config = dict(
    num_attention_heads=5,
    vocab_size=16384,
    norm_place='pre',
    attn_scale=0.125,
    optimizer='muon_variant',
    learning_rate=0.0101,
    decay_fraction=0.741,
    decay_shape='linear',
)
Each number is 500 + 25 x the weight over its row's rms, rounded and kept within 0 to 999. Layers, rows and columns count from 0. Numbers have three digits each. The size before them is the row's rms in percent of the matrix's.

# layer 7 MLP down, 320x832, rms 0.0395, rows 192-319, columns 128-159
105:509528510470494499510502522463523482527508471518521496565495492508486545541497496560508488516529
103:495444512515481523504527485486475505485470507494496489461443497488533500569516519512485529551536
104:477556535503484530514474489522530513508512518536464509471465519459544499476520491448513492481505
103:473471517491491495523476516510501460516491516512488492435502476471471515528501502537466568493528
102:498488474463507469526434526468487497466420450488518527512514509472510494501491558530513479532487
098:494477514514504514523503481473480494517511495508512459507459506473500470482481442496492498479501
111:524447523537469517465498516494535474516487520523518480471494469468550500501499506512507479529489
092:484479465482536502473490487488478461485450457497510480448497482499483535497520533504479531518497
103:522493482521480521513468544481551460509510543549524501524535495493502518512510507465486481525513
097:536506511476457536495524503504509492540506538473475534492508460526512457504500506488503491519530
101:527479469553500481445502510504424485453541501517522483465483545488483464443519491487490459493546
104:497523516480486506485473535490503482522477429496500503489458557484525516479502538522501547501473
105:511472497496517499458489559468546484526478475534514539503475539522508481470522478559482473475523
100:544475503518502496516532517504547459548471468501540515534512510486501497416526473518459508507521
100:520454475505495491523550496473511464430493505514438522515494524505483554465492495478491471498467
102:501479447468488516484441462502487498517485503482491511519515508487495485496501521513501479521501
100:477507520500484510529487508498496540505544518498524544501498491497526513478501453516511518524507
098:505466520499530527496481520503495506505532560500485504541492525505534468502462500473489521495542
103:496473529542478498484573491526436460485505493501454544506484468446527494498502582514524486483451
101:526499511504474479521517526534510502473500510512449486514458567482521509519502523506529493513478
108:500530531530501545492503491437489474493455474503537512499526541485493452520500517531454493510504
093:530519531531522559511522554502465473510501448481527466510497508490521488555428499545457452482498
099:414516465515540465473484498505483492530513466504510488469489491455527488517511441481526478477499
103:498476521499522502492487495476509500471501529530538512509517513481502513478474484534468499538505
101:535531445486489481518532502476515474515527485484494549466489483454493513513474487461519510489491
105:505451474489521518504516507502540476490472475486486535535530475493488505563483500474446532481480
098:511535503476465485511475560475506511505501489496494535484504469481486520508511459504493493491464
097:500530451470487495509467495483463522503502499506483510484503502494456523480491513497472530502481
096:507485483530499498493504532536534525500531519522519528486461485467530470499496514540526474493515
097:521495454531520487481487538527513476503488522477465496497517480453537497505491495458489497483475
099:503491497471506503507497505475515486463498494480486505468508508540499485479506497487489464565461
099:483504498511479557526446522517429491513531489483527513479446472510476508498468481463485531526501
099:490509505472514486488528571504483500466430489492459542515466518500543457463512508497540522532554
096:513519491503499494513464511496516481523476529505480557503505478537547492495513528491514460500553
094:526487457477467500517463572502483504492532503467499498478475454443493479501523524430478504561500
095:510481525507473522502532496493540458495545521481565528529497521457514483503482479499514506494515
098:487518483494529462550448510502515442467439492465477476517487452504527496531497520506497524501493
098:516519533536559485527470530471512469538495509540532504504506516502459514530486490513515533514459
099:472501499484506491519508513548484480496472528561555528503512480510444472514566530483504521502507
100:509487495501459511479500457493484476514445529532506517506473475495515485559518498536494482499521
098:476500500497512502460484505524529529527486522499510484500547489481563520532463511518531475512548
099:542490479530511492482490538503513507513527484498484495481497530535431487469460454476499513471462
093:501525481543474542502538464491523540497478430478525514487541467526479493502514502531507513494481
099:457535470458490490518473486545476510494513484472503529518487530481473474511526438502505567462481
100:470496497478499549496492533492513476526515507537476467495546462492506492511491471490461499520521
096:468533481481497453475491525495522471502465477480485501528533493513461515482526479494519528510533
105:458549507507513440499457503547486485459506498491511511505512502529507460505465472476453502498513
097:504489477491503481541515512507488485491526497480502461478505479515512528467497461504490465464488
098:504539518467486478490498497480489492506506474445481477502517503549522478513508496487533510485488
099:533472535520492516489528516537467487428468525507479478560514504492510453502506515536501503516540
101:483503513513546521460500494488509524531499460546506523460515507522467469534539483540519453458501
100:507493514487501458497511508501493513459507506441485507535545524494482536486511541513460494484479
108:449463471491517460518490496476480497519487510502471528539503537518518485514497489502500512473487
096:487527489510474503497482432516434475501522501503500527467487525539501502507488478498509504478505
098:483464490466457505515470478454516455467536476513525503501462536440514492511507569487507475472510
099:491466495496528492477506485476470503500468488533459449505527489482467517500497536509526530529502
097:537515514495480547503498463511492444522519454486534507498524474493490479507489498507474520471532
099:467483511487477524479509471472511486496509431485502524478529487476510501464540502486499497525486
101:459506513422521529531469508484532478537493473505512526488521521529502511451510482497509500497521
097:459473429495514501506544505527527505479486529519501498517503471537530485492523519475533471509465
096:556469497535485517508519470523504505499520488503497498475523469554440499498485497491550484524519
094:491496487511509514495489515492511511496525502482542520543513505489516545501476448494445493482511
097:557537476503479497474502490509481448539494502495564516488495500517517512523517487478527502495501
103:496463559479475499515497567498488503454489549465480540521497497517524471519536497512525446455475
102:498512472497545455458516463512503509469460532513425527487441495520494494497467502472495512511474
099:481496511521484508461445521458497512473509480485487502481534515504459505466492458525520471458477
107:497515519518523482468485487512501539510533498482528513527540492520513504519470523512504450490552
095:450504493510525529493455496485472524470475524530528494524465478482524542512537520458478484482508
106:475531515486498508459494486506497493505525497473520521489513513471508489478493532512450479507489
105:479486510510457492483500553510493523509536482498544503463513477461534482502486519507513489474514
099:524462483496543503478457526524500478475523519510504479466498517530499503487476505515508490542506
101:498520498492490550467477438472512512510491513509494533459544474507506456540476496480501474491495
097:484472535506517503481496507523442483491493530531515502518480536483549513503486451505479494485498
102:482546470514482497500547467527519480503465495519518520516504469496480530499496506497501494478482
103:544493514486508542435508506460510511516484510513498505487508513497474482510510512490487517510555
097:500497454436513499515487434510506520504501530532495506548509518535484483504482510505489501470492
103:460467468511539501495509501503503514524461519518493528531450521488524509478504506514499489529510
099:514506501483461528494533477501495444506451434506520495452433465512477494548523496430487520520455
113:541566514512523518481486491475532481532488510443522474551453516523532513527443518518524574474576
095:473484488483457507485498548482516484531536519516506501526527549457462507514534485507484507511511
097:489484511503445525491453517521492523520505505529488499493505481478519475476530487495490526481509
097:497521489460468508502536486473496453467467467440496475481549474455518484524449514509476484479481
098:478511512489484487493520510534508516474509519478506466455458510526453513486515478504439511490504
103:475526487508467455464503531504459504500505487505533513523480479493520495509478523481499521533514
094:481507502477502485495513492467528496531514535497504494510485522493488518526501447535511504505494
099:518470502476473492476501479509501573473501493539508508508491506484493496567521504515477510473447
102:493523515532531488501458485495513500498465478536484513536498495516471462479469499534531547497463
100:539487497476492469484462502493496502523509553493475471450501458549457445523464437501498462493537
105:514486497482485478501455504497489459500520504503503487520527496490513509533543525514512505465513
109:517487499472517525497459521498559502512548514493461434526517531515519479537500470505496479482476
101:520515511510464508471505452439525507485525469499527482511534526469491502485457562505504511494495
105:513509534517523512512512493491535508486545491548510476520526518509462492485533514503514484485483
102:530503430500464530543514517545524521480505498509488508503495500568504484522533550481483492548491
173:521508526459479529522481485534512530449496515549530455498534496503444488517488498479495500507514
096:538533475517453494428501434479520496502554481477495488528496479538501449485500482473438482486488
102:552483496481520551518487508494468475537473480483458519528443445480497495532466503482537490486507
098:506528509503420507448502498487535511497480538518482477540511483440485505461496513473532502495479
101:492523508493510493496507522508532518523487474499501449488508486505523509473507498534489506523481
099:526455475552473527501504551460488512464521534496507479490569494481493522482534478494512502502491
102:498457461515511532518528521498498540544560488508463517522513468469502500466517481478474463488465
098:515464483497526483491521554516508486505523482526521524418493484500487537467473489494458506493502
097:505515445479499518512485520483477515481486487470518478486529539490476508506529483513484564514500
097:452497495510467456495525519524497543480461463518500480499491464497510517491536487503522503529502
104:505485544522501450444507478479515504502532507469539525551552478489493512500481432458493528449487
098:513509504517492469526510511480482522515464507515481493498465475502489449517475477502519530464516
106:495496493491523500493488511503473490494488501482522559530497495457527520527514441484500510488457
096:479488506530488522535507508538500504488473528509510462474527513478486507523499479482510513501474
093:506483506513509464519486524465511473519493474494481519500494556497543518524501450478509468464539
091:486478490490459514440534480530496476530483461508549465506531494437457495508511470536472475473517
100:536499464519550476479480474473511518482587514516522534497503507509526491510513505526511495522494
099:471508507504518509502501511495486524544513485477504483483489519547468469505488522540519490481452
099:508538499498507521502504515512507474471486512473501518524530459467478488476495497514509500468541
095:464505471493497475472518494496499551497546544518506542503512523489489528471496471497471504438525
100:464508482516505540501542483522505525519470503511488520458501513550474521481510508483481468549495
098:460510529510515488480483519511488517484486498502490438479535493492474511498504493490546523492491
099:512520492495479501483520472538495486489450527512459499502473519522517497517481507542481487539467
104:476490492460491525493469520521483506503487490497466481497524499498541478494510499491473475478508
100:533509552506488486484517486467485498531549515493529510526460530548467509527509509526521523541557
099:541507498526487481491486497497500510527496490555509497494501449466462473517480447504561479494492
101:518489459505467533477520494493499464507516450484505497478491523504465532521498473535510502441513
096:451499508494505521497513527528516502519517495525512522470508503514494468491472521498517467524452
104:500503496471530512486503527492506482522511541513497495509449514525554490490449532537529491504471
096:468496488535483510488535509533518512485486484471485483488452492458502447493487514514505494498527
101:464522507461490475485511470534494524469483552485522479471540457503481521486462482479522503478465
099:493495483442458516508500552512516536462501500518491524507475514517498500511495479508512516534453
099:515456495487492484505506468544482498533475487485533520478522472467527507460542503544522479480537
095:508498499534507479536540527479528487513481524449542450506475439499520496500476460507506488484507
100:482482508501518505495505515506511532477499484512495524482522516510530481494469465501494505522501